Weights of a small transformer language model: 1.01M parameters.
Each number is 500 + 50 x the weight over its row's rms, rounded and kept within 0 to 999. Layers, rows and columns count from 0. Numbers have three digits each. The size before them is the row's rms in percent of the matrix's.

# o: layer 4 attention output (transposed), 64x64, rms 0.103, rows 9-31,40-63, columns 0-63
# v: layer 4 attention value, 32x64, rms 0.113, rows 9-31, columns 0-63
# gate: layer 4 MLP gate, 128x64, rms 0.107, rows 0-43, columns 0-63
# up: layer 4 MLP up, 128x64, rms 0.101, rows 0-42, columns 0-63
# down: layer 4 MLP down (transposed), 128x64, rms 0.0911, rows 0-42, columns 0-63
o40 114:587436541553524513415396516470558583445541494441532492544511517500474494541479528595547506557567480553497505567497490495474516535561533553500391468532595420512492475459441542538469411387508464
v9 103:426465473512450492458484498460610488425427457477496432497378526455539512627534471534470538452535475521399370499506462453440483450503493504453474443536586485478496499500404533443490494494558470
o9 062:586515511555516462566531487458455433431520494497604451562566535518545508523485437540542479493525511532538573518557466514525471592419539514602591412501580504544436483554575492563441477532462425
o41 139:460466486539475512462423515539634574503431477503449469435418491471549508625499583491501522467530419513490377514459499457457537464495478547385442546448500503417490478433455547476459495490515529
v10 088:548469534511457424480556525579430415507535466516504508495494535419453473575523535543524570504503514560438536499512451503498476533519571495421586529544584623546406575585470554469497565556458548
o10 060:551488473544509548415397479431534460443550494487550545541459526385426527444439465450488527350518487517520499475461555505603510416461570529507489543489448597554480497471450498517489466553544507
o42 106:514489461459527463527554506576529476499484556480459542518413509439444512514506593553416535562581541461523559528468484506516524612493470560354475511552581544489446554543445532546565515580518426
v11 096:447484442484485518431505571490595544453525500564484476462464479487504420617503535351542526476444442513439400549511528434475520434426469413404436506562500473503510505536448526515469448491506494
o11 053:579468607412482485501501592524489495467510565560548439597521501455397527440511433473439385541528457528495521501439515428510522530495489530553480479545513523432469556452588543514539430554464433
o43 123:476551433522465512558468499531575554457517496467507475435441449467536439612472557500586531550375466464536374462468426519480554400498514447405519469482503471514516539507454465527458542472502583
v12 097:493514516499517426489497584510495514516414539398508450482459478511431508523528477518475551481553509587518535471507553550453460501434543484490422500446514427411455455557484466397531689477542468
o12 061:503557483585466571533497462426555436572480463523523546433488467422417515483486484574490490414441548426490467490505467587523573489514517500503493501563409429549497542500364413544467434454513493
o44 128:469374601495514477456487533626438550445448463495384462481444536539511466494499428522537555489489526530543527546429473466489428436456533550462541604491453552479469478538538508416537564538489528
v13 096:475534569512501447497506547460496430472571514529457439520428456513546505621532519547454469544500540517502572428542523500519402537583539592390428511430396482518463498553515465507556455537449570
o13 070:513531541521466549533485571464514503537492499490438475491561462602463388451442539477459499516350479470508477488513453512392461504549453571425545405552437467506532534472408468536458489430457442
o45 116:492455532521502414440531468538450429439496511583580538501476512586533480630590465482481505565527509546495517457531577512572505480477536552448506491381611502534482489571586535427546491521497512
v14 100:488502470512493540501517531453562438523506460591517441483515437502551484523455434506412532503516423396490425519524536527474552545542465517539557575396564552425404463550538446530432591531432562
o14 068:497513443550540509464544464535476509453461404526500607512507499470620527459606505410498564504580558568524602531443473510543402488525540498443490535548497461405491486520519556518460536573431512
o46 121:554480480494489519380484572558470506503499489452509608594488492505521563468481503606449563534428531395453430423567444497495545503459462540546500494402500542435437445549466527544472520534543561
v15 094:484486481491573481500535515551481607403582594516406462558487424482454453577519514446427497480484568494501484486499547425507460568499494424494417479447536497470512406447547502463476376454470471
o15 063:572495470499427489441457586516546525569525539518515457538546465452439430502429388551432417423584550540471522429460451471432488487476507575532506457530458469509497585481511447538527428460408457
o47 117:504489442477512488552461414474389502443495552620489443451461475480541481616509471501446538547368530472495435497471530481489470447565608436518562488455494484580523475515543420491448457508454523
v16 090:581497558505538538446551404434511481518432477542485467507475475341499467424545477494563415514430505509518467612466482482547465510461451526527454491440579539501585502530500423498542611505505518
o16 066:533558582556474518530482418550501492520447548511585488463499598514445440559500503442508512590433458408562396587538529486511570432494549450411538542516488543468516499503475417484454419476551496
o48 115:520476555487529533455580547385542515485490454476506428526527460441454467446537500510402509521485474524444346587511533522457401509529531469574467478531584473483522459581424518484482573425500536
v17 089:467447463540478586478449472382585522578475487454659529548554447468554431487445545480555497433554499527531469537532554464513472551469431500449474583551504460525493539490488523470487453488408434
o17 073:531518414560519552467503475535431491505548483577537535475462487388521537437483511458428586428627561525524524469397545523534433539500493558481384489521482514466572483449506508496513489577585534
o49 100:512525453429518547524419520514550493523385447375566482527604388530450519541474514469547522438464530516512513513574450588475537448452468469439508466417456518537549525521440502556546479438435523
v18 108:499447531506560415469520480441523473534479486544422447573477581498486443542421636478513592542558576452549623481561465421512514484484571479450472434519444499542500470475513445468474527543546451
o18 060:533539563503533561444477524525472387528548550457429507581589520557501490483452493521486476350498569484460485464516470534459456600506577525516531521509446473571440491551533455477373491534564523
o50 137:509510472558471489526575459513530553490451447518459461482523521584516462535477546457465551612672497534482591443503460507554492434499512461446566530507546429567510421579492426469536506454486425
v19 102:435545563512418518487405508511478456513489498506510601498519484576529526531494577405478369425471507483525571416493542477425457457475442562573487498500444398554451393493515507507466480522475464
o19 065:551434435467476460520529477578543569499511508432437482483503438566578506521515497509412543535426499549434557574455502508592559601442428468576478500515526522504379538570498539552447519491461443
o51 133:436601552511468485463528442514451410459489489464492525482568456524457536568486498446629386437445511511550552435545502411435458445460457521532506451472450481558525384475502464520539443510522545
v20 092:465549510474443445479569494529474468509509368445472501510541487434475439491512538516579573567447501540456492548445467463440456550577565521428512479407462501447558519486505454491493461484608643
o20 059:481536516460548492547503501569458513512435536417420508469541443464477554500581519456533485659470528433482468506510477476394512521603530434460535558390446509459567517422478498556496475429515518
o52 113:460496471519388457473560454464494414496574468550529522461466560462463399485512535536459565535550453577448418580494504542502451564602524568409592491491508428482472551493524484474558553559485476
v21 106:467531484518550464476569545596486448496590510429515540542612443567541444535579411545499446448382437535477463565530474546479519554513539426442548483479550458495576466495521415494492444490504530
o21 063:484532515429606599432533440510450564488466385494442505454512439449470504412515557527481515482553474465459431447574497502481517470497493553470512490452455538494479493471368430458570456420519422
o53 136:435482431438522460526492492585506487465633549549531558534525486507512395525491435547479481482352477529485472598514551557531512568587493501493514443543441487494539456493495531570415559563490522
v22 108:500422529478532449437438501426563413542551577579518475498458421550470525480500480450467480580462467530393433598539556500480465438553513460532462576405433479489437568529515520492451549473496456
o22 062:506446578459538384489474569446565479476508570567508443498492502499426396572568482428516498551523497453469457599549506472510505503468470502516572534569516448556437566465546503513538477577402423
o54 140:439509501537437518510530543570566462445466484510467549562495439535554447442568466547548502521448475443476479473554505548529502412552551484577539538365500560514407567551478509486573549387539558
v23 107:487499549489500412501436444445457431485436521576578562551474465505438553418560548420454509528469515485468447469440493543571547472583558447430497563551485412483507516548502504483515495453517356
o23 059:496489508523580504493466583490452504465498488439554540465463627514495468524521458476460600515453531409504380567529541552546476416500505552419504507594470525537515489501490479474543445654526478
o55 141:433473562527512440526497508481508514469449535579498576499418404510497582415532509457570406491530471552543534417478570566474512432561542471522473505514422411476485523534490536517563556395518411
v24 109:459547522504463563519555569531397485433477578515597464492471491425473544447418509484507394460507508494460495418434491551472512488463458551482447490585490500459516397440481452488461554593592450
o24 054:588534451439499538513495504468514488579522490517480522506575486604572471512451496606467491463499558470474570448508546556482506533523533490468549434567455473536451453603385366534417483469526458
o56 149:507449497494485515501537502492392534541496550526548465439462499426452463465468505417563394457429543518573497444455497440461389468446516520546440511503548448424457453512506581384408510550460485
v25 092:500474423507438536550561526545434565491517421525499473450499443462446470345558517437487437516465566431473518534553625445464501505417479439566539579506500488548457516441477449550509521509528543
o25 065:495528604500533518526538596525581421444456546542513461435569502583441421503493494443484521577548515441553376538530532532410491478569478535446571512523553486484509558472533517531546433514509417
o57 107:548520454507405518525558571447411581419545485481514480528508544456466543389496559546583481494385594470480499504513542433418416546527519454547534459505492497581533547490544468463477501470487584
v26 083:572590452514409541522532435501456516492522546603461491525459419497499490521427497509516527444503535515399469553438476372564448559582565504505561464508422529529503504522580567415485502554478521
o26 083:569453409520469411429418502529533482494560523528488451548506486389402494478468457476412489485599512458445490474438492458459512484469440513528512490414462590520516563363540472546500470474479461
o58 087:591602435445454462509542479429513412521461539559484590464408477470430493508431530470392563521522493516547458519540467507597531495436537442525564496474507577480442480494480473509585476521515408
v27 102:484524423468475533549571427440486429540448462513497533457521560543528526498478511617402522457536570475541556436541506541572490523508540515512555425430559368448415522485558528478475508483540416
o27 069:481486432482493499481547422466455427547536477486507497519523409455478458551541481570529548441597606455518477497537468557438413521531537511533510538424504415604521472428485484542407573585518446
o59 126:486551599482509489430536561487494532535425502549416580479533542559499588460462427462385473425528486450447623444520507466536553541497470496438512521516432524395526457500491404522501485537470483
v28 102:422497509482457413510516583536460610458489481495453466453407530468449499557570410507415571527524505497452587444472562474418509447540498527547452543513508510421440553467519505462494502450411590
o28 072:501551508511423487513504596487603540451536499516516507489527541516568538507444462455465463494431443618484632495514443524576485532478544476590471471508464484423472513567549622563515506448421499
o60 128:511449487526458483466440452538403543457476482524438472492384566450470588542550494672534525521483521512500498504438512464505522493488520545433444523457505509454489559427575437381515459551508554
v29 106:627518458528503476521513495573490525481440460454448530508471573616512465526445439476445468440428426418608473481520504508550574437519459529498559476522462367491505471556447470437499490490434505
o29 070:483484545487506443557550360466498498465483483440577481481411456443513528490596581488513533560551434408482420507486556522521475522463492420471469568438555543522493523530580514424511554562581454
o61 132:573521522558610474446434519481556539500585521506482536561478591547511488528408436525546477513464443533552562491546477448553580453498480491506442418554387417532551407491473470517500474526577514
v30 089:565474589478569438569526449490443587461491520509417490554565507460440473443479503420576503523453561378558508441537479477421500509559549471473548507532422515479536460412517515585497521516587495
o30 056:442486452448591570446456561515561490497528504431528569511479463614595490536459490499483494398489571474496519447576463518452507534408516475441447504455373581491443444523514483510510537561548537
o62 112:546453475550451510558555411362436500482589511521513476542451519526491475434572537477521533551497543520477554484481478480531376476552484431523579471547538366550492453469502510584487494478534423
v31 105:491519502480438517496509484430432493557517456535515445345429463498514555560520461453556498536539529525551475444535437631550434575528433437433448563504540534494531528410446530531488553461450531
o31 069:476551466521492462534484528525465559596471446500451529536470462553422470524471546556492512517485386499481483422374500498454484433568439512531568480529433472520546406420419469626552527464516501
o63 129:510427581489560530395487490490505528434458519436557597456539462432566523482497482514567490489501537450485520506451503555553410522468528520432441513500589484388457647446483500481436440486501518
gate0 101:503553469518593397547527502460520530448444528418388535435554464459475462500394503518466493599511539477531468465545560496378467502474519471473468504373475503553550568481505503500497535589472534
up0 107:549497615454428486456474482487559541421546517493528453426458489610541539494555561390519501517418496525596502502461520527528519482643465464526550572482450489461419465489545457433495476498531493
down0 107:596465474544530516500532495538552515455467500666533471504549527524519463527557609503503458521569625486441601554475511506532513481439489511506521391511536556460542499614506481456454473500503549
gate1 098:521502449507458451594423454528495445555479450501484505553295488504471545508508514446490536491486577465494464454497415484516499495426443568594453492466464483510608507531532437507588470531492484
up1 107:495589526558493445467502505520454584462481537502531515425500621513522505450512518481532528587516444582474384491571446599531475478501467507422497456480426522520495552465449601572525518498397449
down1 104:526568424598488493410518407526548380500534535523454489482481528466487630416540551563530551438471494456551527510476467544454470448495439505545522423423570480487501533465565477499528450548562543
gate2 109:590515539462531433504510562540528471538508569504425515504529469430514581529444560448585612517576489474594554499524469511526449448492500493568497510465515380610473487437538477534483519393507522
up2 091:537489503573443417532499537501436556522544508440477502487441506508444446485512530458539473587528490529492449527459530476521547572494405450481491536651494526456501478594458366446622523498472536
down2 093:428486474562488468474509510525499521559468564567524587505490534527451585498483445476398543493497550432466544506399584537449497551498415516469464462498531458486529543643536429463502563541565595
gate3 103:464472449558551471481542526517629576482512498543420468570426517474547529533573458475520533524497576555538472467511466497543467446591539475556410494477482387456519568446506485511493425539620542
up3 102:606564564518492508527474482450541531477490563478665597489453571558467580489524472565485566543479542524478482529523430550545455471395465528489560401480491510505570488544487478523518568528455476
down3 097:481497485606549492481454505511522466594567479533560558488462532571509493536567506489581436502522615368544598493550469525529418496474437504521457470463505538485537558445490371476508488561525482
gate4 102:511572548450560547555530521558466580425479520558476558414523467522470528616537516450546566459529565500484625509525422494523567571562479460585440518457472430503436572491459547489533510470511514
up4 106:547485417485487510485439399441466598429472429488441563523482537628412488596484563506523478466554489594485511521501474537558501479504460422570453485538504523430454531440448451480442492563500468
down4 111:490467505197500554479487491461537500481494542556580482482480498603505527507494532501492515504544522496550512452548513485556538527493517493515481513485478473509453508447427544538492488447483512
gate5 094:533511474500526477589528578456467438425498453453627502548438459497467523500428526472420513544497554440579479523438543538550477488438521439471523483466524509504591534540466537581562643511435488
up5 093:461483494495506547485467531514481497528447434503537501433501616515451571513448565550417471549464494448452510474486420492518480494456430381435551491469591484383462464603452462484460456488411561
down5 095:508496541433526487506507411441517454530530439569601458504400465484545436585516423516498488503513439611494516448479477490452471575508552478447545497540548598551541474506424406466512406553526539
gate6 095:447486500511511437463612565416456419558445498564558504529547583527510597502470562442508545511468494522495417428525519542459508454520561479445491485550416496576406505446492582572529492565450495
up6 104:482410486447484510574503551483576543485501460469504420419514436514512471546453495459455436495515466447584456583469556488583506491541466446473484615452396502460601449513543454468578411512525510
down6 104:431480493622535444538459482598523578483498445526475531496412450457514507470490468479520520506569517477514509523540458480513463562421496519586499422421472545483563479582467544379516412588566529
gate7 100:494535490505350502409475527431471489538481559577486548421523513567556526492469537523492539505514422543485482549420442579584628433435466499498562462452549507536533466454539523466506530529423501
up7 100:464498568519495484476481425454488444463433449533531492453530552475471406562488481527530483423491436474496504554410531431533534410521471461628480531478514483530481607403392450492469439544474424
down7 103:476494456461544571547477359579473483513469479544456464494434567515479517535501492502542515516548492563465509501508502532455494438569487493513457433485521451563500527501265515472418467497477518
gate8 096:554621573561435500465578503503642538544484513499568469528556542477425550500533544538510527411551556572449495501482511534541518486492606557537508460480511492582409559478473475438528456492457478
up8 105:417489442552460596504453548525488427503530466571514528453460475437562475433500538453395506545435424452478518364523571534463445489459547502522469572489538575505464441516527434521496478524589446
down8 097:442562528680528544471509509527544451467494535530514474576479486436559474554479484439499499409481550510449536535448523430475559522551496474520452655574496536511441502488578431524555495493501473
gate9 106:458527474444527491535487511546487536432455480496493410504461399440480489403537540570564534541500437509609513536575424553525549640455450447516462474473455489457570425469545542524455477448531546
up9 097:614436520517502451542512537513464518513550514505532522510525508474457476514434540595466521503577505502453470500526576518536396553552435636524561509500507367484599503409413485492458465497544496
down9 096:360538495525485570493489537482468552451481506460436428553507488520543564488560497433555482483514509488467518533545448490629621542453505401476412484566451566500476496559582586537488515494494496
gate10 096:567484513546438550571525487514488476451472615527525552485574468489455520570509476520525546514546358434538455519480479478532528539550467372513439529523403566446471511466469478495493589607468495
up10 096:487500513485494508563566504403471485430597568534553491466600405452487490605478480511538540514552433517536496496493446496492515475566528567457421550568477561507484495496449518401498566575407424
down10 098:526450471223538552441497482490493494464550402515503498523436552555519467507499512507502493477530517521474470480498462534519506524571442512541476482460457511522492536496371479510459519487500540
gate11 105:437445413508480487538516535560510433480466423422501544505555479537537575507531491489420536492515489501535443549401521478521529495504511448567461477551533468507497516417493561449522338591555613
up11 102:445533399447514548392471433452452467531480558639477566484521473497512475532594569528477534471513403508615546540466507524468528481487448493489558522450517508590452530463569516501538423513546528
down11 103:498488546578440560565498493566592619427551431490455485538527490474482472487473488504512513472400500546514475480518440469559414460558510428460515627465530420514487473498424595457457476543543549
gate12 100:523581509521513510609509588535507474615473587521505558488429526537440448479524535455532505546479644466505424417431480534493507516457508460561463402415499491491476570539495497529566539516464460
up12 098:489533614425426462509521489450435581433480480514486459429440550451533527510582569516409483510463424493529512449458448540438535581526513580538467449448423431493544523485548529420496487457585484
down12 099:457502474442470502452530453460428573360511427472488462416462533412464540567501419460396505457404424481470550539487522485453492439484491563563558448512462479480542473542517471475498450480552584
gate13 114:527623491561485552516526442615560497584471456473486492520524603459454454454477395475482554497439487506578540458558496468470430443476517509467533460481564554606490490602510495489555558548513518
up13 109:505522514447464527537443477447409580468503645457541535596503439520533481555512480584499569459442503483432471485480446411550547493507464440516437491492456469490511468455463458481430546387594485
down13 106:483491510688569572554595438569544544604473428494490522439503593501499536410539449492491492540516529475477529529550492499487449499509468509489460541511526506472472496555573535493532523572394473
gate14 104:458494499495468516500520468453578523488421486503406530515513561557452507417454467543442532501572481478477520429540533359478504485513569543635553489444493558575478525565588528552551414503511541
up14 103:456481550529537495507484475558585527464434512476511495433559460381493592464469536383538467533504522422400443496528452476529476425398559583522500411450572549519509457513458469462485461496479450
down14 103:472585487508469504485521450454453521518572517537531461458550502422576553494525546515503546476552519522485504481585564387471521367473504461585518520437537548437462552533547373470444398459493497
gate15 092:523499379512492540516427482521460444441480606453536435483396495423575495522468558520515551500497453486479562488507528422542512525431505374527463484520527483592581521543522424465470529597463512
up15 092:439509534481448528481527515504456426493424556480569562454412423524393555480437468502445528581491480544487503480457538508521525498418503491529474438428425461539418453592550430512417536539416553
down15 091:473507506419532467486482569575503574497523504493541469451405562451474561413485519461498414453425448539493551439618509534468470519436486492460445495516519579600560518550542504505431554611540499
gate16 086:522579564538545409518478496546505504485479551492520612603460491503529451497501495412500537523486534464536390479549562446523421461416370489513533455434474571423538473540449496416519515481526528
up16 090:567488481433493420478473507455561625484398474481431558456542517478533408534507453572516510517595514464539549546460525554543440500413540515546440509599522434461530496526479493469527429423432532
down16 086:523543531449456395454519547455586498480475532492583508472559410449486450511435438504396446517444412455489552490575500558545543435491501492536501563452512487380453497483476412529442535432502542
gate17 102:508513469480529480452433541443463538451456496499562540607480497505493540555521463588512558519492542476472489471389420520552455500460446409479538379517524487413543459508478497565567493433453368
up17 100:563465545426512429476502591538516496486548463456445475555420530437480442466547447488495420506471513543474462604488550534429391545542454480461417565530460432552448469415585494548511466460471537
down17 104:388521576562512590493426586424581476512581562401496481454520443511491484431504494479582510468483489530557420478434531514451480516552478465506411498434482530481493482466624561539452494503500497
gate18 094:508497496593525496633526566472564510479510604539576456450481448457561475516472522498402528422454457453484464508460496466498465572439463514491459538572458462559535589428568459589478531476439533
up18 100:581506320573453563529491512491486530448497428562534483479507572520520550514553557543476537518482496489445436533523518526541455509409536519530445536429471519481625534409467407514451503467521492
down18 099:452531502544457493467435496525558445476536531487544459449456531573512441487536541507469558457515463467558437566424574519565525546528545501549473597528497537513441433567512395558329475486459469
gate19 099:575565523574506466517396486480599499464446484489437554538509563471549489423373554507477577473498472425509453506524419446523427412511464461543535485462439460496597533499497515513538555498510410
up19 102:571535567431594605531512515556556498540544522565412484527446518513475594559543527535549498469461485545466483430509471487540443468513474573575522381538534518453465529513412470537472409558466542
down19 102:555517482594489550474545457539473523451537564524533498534518522533447484458502569464508517500478569553560589497636435493451396439477514424488490536412438545481511478504486413474428393517419508
gate20 091:552404463458454437504528578437481434516483397539438466515522452487494530510455484380459487484409534460490426480545451499432531567548537511481526496451488410414429512453519515467474513572558402
up20 092:424538501458558477520459501457440472447540450494527461527621476406421438546558542559505471573438482452447542444552496509479539535496464445407492493399533497545460452425550529476473523554479386
down20 098:472464563550489553446521386456541526521501510579464390485420490578594562497498530477482499448464528453546533585366505554523535516496517474516470461442502515514428565475540486507465496430546613
gate21 104:529562495489526421565397433439518512485520549428481587518524516382420506489444562504587541556403554556540542429497459471527447525530478540463503495518471531496423557527445511456493462497456389
up21 100:477554453521548422538489480481553477464569422489415513507499512562513540513534404408511509490517436445515395459619573462470442495527452571515526452500417554514512505488462441526516472528365452
down21 103:466529607469478495505536522437517476441413590468494523517529521500462447555576419487425520515501442550554516561476536548405497507473545524523527465463451479545558472397625423396519483553533523
gate22 094:380558491474493472495522540450509506526533434444443527526563433545432528562491493478459589516507431386522593501474417506467580445570539421551446490491569461429440443505462522490484449485532437
up22 093:483494435489551531511514520487522537461461478481477485500513456512455533556487567552540522622496536493533538547422492524593450504608540510567507550474404485573504540451524555434461571558328480
down22 095:536525550370492516518477477502511581517518445426483515543585530512502423435498615468511498482589472487505569475508492467526528551390538479552469432598556536597500502456414503546436460491471547
gate23 095:503464436521526537543473481502533444577530588471441539498477431491456551495436488502540515528440601437568543498474491448595483622536524451503620534457472527537544502493605546487562586475560512
up23 103:430581499514537544511531566542505499596476487564579516503526523505565560589519451554503451563458517440511582499526525501425463507541449524365522428421576430524501447514556510543499588519434519
down23 099:464516531627557495518489401443520448481581496533469470539534393443563439515559475490530473487569459503493577559534534565501482410473585484540555486554514482547506565583523422417447492486459463
gate24 114:517516546550499548481456481478561439564549532478521499428540467512431546420531390449558462465513498498575431472506562593429527460443492481565545629475583409576504523516563481535524488535472458
up24 115:469465482560582591573413389505516482493555457434504547517500516588467514488544589508504551370465421500440486481457461409484513474519538433493552494463593471558554567476454485461476475491504460
down24 115:386560483545477535577478491474519492429509552470558502531430567534464550478521499463410523557477500465513428514519478559500567587457463467557477476458491450461490456515314492497550474425550440
gate25 098:574495503545559462567546510549426458533504503443464405529508457496470508495564610519609513516578454436538484492480556500512476426532509475341418474501478506575470518536575494562494528459443457
up25 101:547498559489393548474482432551533476489519476500525537619411503537464484519513511574558560514521470526447442396518446438507502483476482552406569542448454517512512399579447445546475542564570449
down25 104:538440552433464511486460616450520514434473535432547630429532538535445569475494411507528499546378449539509481503555502514495480530473469442593517565481502537466410492484470439573536499453474545
gate26 099:529567524504488433598623506539469533476436488477474559493520418404463575499493504424511527567575447573511501525533498388541555497548498473517458530566468569523523488406398490443474453509499535
up26 105:516604615470456516539528424477405515469407477520444501510470493533493464512426619470483518517515430550485507475549531497493508463537581468524412524603513547441497476472402437401471475526493536
down26 102:475496526252527493452429522468527504473490504591491536462532529558560551543510547588509439440538514497472551479506491524527524472494509498501479467515436508527424483473415453515412538468450507
gate27 098:457527523478493539567477478445462524477507461488530518474396556502464556531522647543479571438525505449458450422436532559600523492516448598601452456464562432503574459519539533535458528549464484
up27 102:451474515450539435539531534528527462442449521384460467497553474498482476508515490504557488476585456420513497446544493458507629492520544470494478468533392533474493405459424636424441559515563495
down27 104:533487492370444430432507638501518540452475508503530473499532438526488508482513468491516542505570467546498492466561502530432537366449561463517424508516539533534516422538395553432577450493445526
gate28 116:511584506499535512453513512502613592452556549490461549577517486514375512538487416489494604567520557474572482531507491549585474487541443531561536493455431478506557447558481524588586460521467524
up28 106:568482531418418567506584531494530419447489505445540473561403532524541431508520523544485474537478452453588577494497545525519597432513444571426431488476436625561525489529504476526464468538507527
down28 108:456533447454473538467491544483454512478517454492444554561504481556497429552411539567460474523462544459462443468561532389438562518577535466484495534574470432496468538557424596400525552578524421
gate29 112:514528528541487471573430570495533491570470539561570501524493388473517553437528500497454494584531469587510597451457612480427490474437453514566502377452527494587533507530459450521476488495574474
up29 103:562508506467524503481471546459441487504425549459509530463477396450521461498519521510463453493516526486519624435458471525470481449535427482475584568495558427624565523477525478654602489537495503
down29 105:522491538554488491491476510496482515554568597437559537441477412404536452474501485531445456436437442477452520473550412508560604476529508433524590545474518566470506499462468511542343518545529471
gate30 101:493426526548452468464469522542529544569489556419415446549510449452524495460538468495498567442445440477571413547441559410463541504439438570556571459527583479572481554552503480582544465448537487
up30 091:518428581540507503487547499538463513476485537559447574442544462451466486510546653553491431572559538465559469502565482481453551476558534476415456520567416449562530602500529481584527473495554510
down30 096:524458503444538428537519566506502497574499547556430484484542456582540496538572525433463412522567476496525533503560600496454500561569541583507471529452529563525610500425556611529492471587519504
gate31 107:555396466438462364490596515516517465412527560441459402540551478465525522586485524479547535468470517462553421505490509434429543475535529541464462556527510481610551444489528493523560480571497503
up31 099:486476494497572551414494516531490522518544491359511543490452472435552432457419432523416418518496581481533458433603484556494495595474514525432573518530466477464472520582576442527494503486560468
down31 097:552509526686490483534502550482586461505434439574594471552416567468426563470526512452531490561525481476480553522525598496531468454532521411452447464481513454536465548473535505510509437517462468
gate32 091:539590445467434497546417497466446446514520521455509534490509517491483497495507594488572563480536530591458576497492455582520519439539486556595539495509463524535404530442450505488437533634613496
up32 092:427453450568607537522493509466484507483628480483468423628511530471544533446471439498455415554525491503536472507563532490451478490443495470413505478544559423474468484573573413471541502430481550
down32 099:440492493741507531480529542530457523526477498446446562518540459456569478467516479465402521523506500468548491544515543566520522548456481528454532515528541459470564487544626452485556480502490468
gate33 093:552531645487480537510527457514447394439517545538603530540507470502531519451586507479515509472570436575496523463534501570474568493476568571436584483499502522497453586539501461427472456560586477
up33 093:463462515464552477414526416544532537494536516451500504430539569567511421481512548518582484488489491421609463547457474515577539510650571525532545488487511504510581488426461513463498554481471384
down33 095:493407486421459452540550470468507423515448456522469533460446512512472483513554425531576543582476586473493542498402466616587385490543441446554505496490538461524508558447530567451473502448462457
gate34 095:550507517538458481492428579593496476517507462512530453554497533492522467394458600495458480473508573569465401413526466567497513440442581527494576528524439462532526453449521584456589453496495590
up34 096:481565618403535557450449499501554577420554481481489496523521522492521396597562463433494526461501516499435588491423510510558556515593508498470501465481536574559459417483477423474504491502542426
down34 098:477469432547579442500486491396556474498484460590484477511512486542476461546498429543534477441405528477540440439482540524463440523514501482461363576464504483515487512507647504570603441525497479
gate35 101:380524485563402469542442575487474493555414463595469497496413541491470536530470453440443574466502442491564501517446517539477531449441433425501534524592578423433460485542538494512503463489437497
up35 096:527469563494469554413493510491631380483554514554577466443479484519560454498507417502433529512531488534454442493517430535420569501480448399542468605510500493531511556491501472482536512539425592
down35 098:458505461467471475388425452464481520500544569517572393457453473472443489486448460512495442477507514597478479392535472552425494491539466465434466618419465460473471457450470481511489602518418477
gate36 098:540541467624621523558503549461481591523535441486521505571521559509489607470562443492534528586498507477492352543506524538546529478542550491444467425528541565509481538565440461518505484497444505
up36 097:503533435523481520502488494441548446518571576576481541517653516496443482476498412503545519370516547486512485589414402504483502505530482485441465524496446549502430549404580499548451516545507501
down36 104:493530498483509443461501575491548578543432604478466503525520446466522448470578442508436544488487516540484482431511582506594556504485528540397437449509531557645481504634490514540455484512456482
gate37 100:564443454578491538451487600485422482525406416510540527575492507468555470575480504540558563459520517538528452481555525580477490509411515448542551492504527508637518498491485556532556586535438425
up37 101:487446406556417549504452523605557518626427558570436461491448542494540521480534508390513495586476514471420522501500495538540471484442540467468536466456523463488491444572499492496466427583485419
down37 100:560429488401462488472459562441465417517462460508601481531549435593471491533553465488468636526530413487427483504517435465493543537485460496458507468526462555484490454499407572516410530477573467
gate38 098:550462565486432413477503426471546491503510440526453563471547454506460541427488490553457499467541499433508565575546440457456473427504422485499389561520488531453479589498426469552521439382424517
up38 098:595569459502454514535454553586600483496414476524478603537504557558502461491500457575508455463538528476497473561515481525448453486429573510449513441479570553430591552479536403508556536459498582
down38 100:605471599494430376420439500433494506572498486477484498474506469506562555510599548506480535454471512522488446542616587542438487395454532546557488455508519527517536507516594533495477500538467538
gate39 101:634500525591533429506483500558551554572505448491574483574614487514461577509492456477529491505506598515563444493511537484432380475439509521508426505479529521527545569530549578491491476531574501
up39 097:520360576507493508529491487428498507494539555584497477500440475588519523476473588490534460513607451556516530475509451502526467402587460446643556459547475479447522514447419516534474480481535486
down39 099:471435548499455446586514535546519464593403492549471424502514538543541504498503479431527495524458537487464572472494528504463449478509434515414493466475565512536472481523509542425710507515520580
gate40 100:496566513517512430497449500603589464439547484472516480486573562357514452548572457475554519450601449528492464532493515430504490538479505460508575413537649505548568505472534493485497493501535502
up40 098:537478346491476435494515564525527463478424446465480510470461560559535506436501466402475358520491476384476485466510541573472548480463472510550487533553496469468536454511518555596555512586515508
down40 095:456513510538468542547439551623454445446524427426542456496581436578469566479525439442490419488527439429523469535486539404507614522528511457565474456576471481543512490563519445501479521481547559
gate41 093:447603627631451461465459465511559507517487492569498489469519545524404509415455459523538494456514452541542463467468530562493460535481453439523595494515533480555415459564482556456562469571485458
up41 090:486516488494459475463528531485513524499548542551470408503506462513492433501520463424547523430476499522539529490441409483541593446536530327602464517551540572513503528463566614438490470504566563
down41 094:481482399661548428391485475442545522585512522560537448484517574417514543501456433537526541441506459530457498446520526542522513510589486469441405478490522527541486481422573478499493451524490533
gate42 095:550537412511541483444450489558481617530399470469506542469549430498502478493579358481509464474525560520498491435527537452467477508445506440465547498485450595464519543522561561517476550454443383
up42 099:452530518418452551512571469430600522472477545558476534548502504501385475541465526508598570506613420453532503606444552478485466549577545505499501552573474514473484405497425502467531485459510521
down42 097:514502485527440520532383548419496440554525440464461475489441505493466564379470431544469506522533533498475573511565552594451495448479425465457435501419571523590580479452465473466546434498498550
gate43 110:489476574517465452505464501548450568594436540592595481569540438460476476548483504497501477474450464540464509480512503509452422472583419471551416542587441526529613597482481542574451478535515532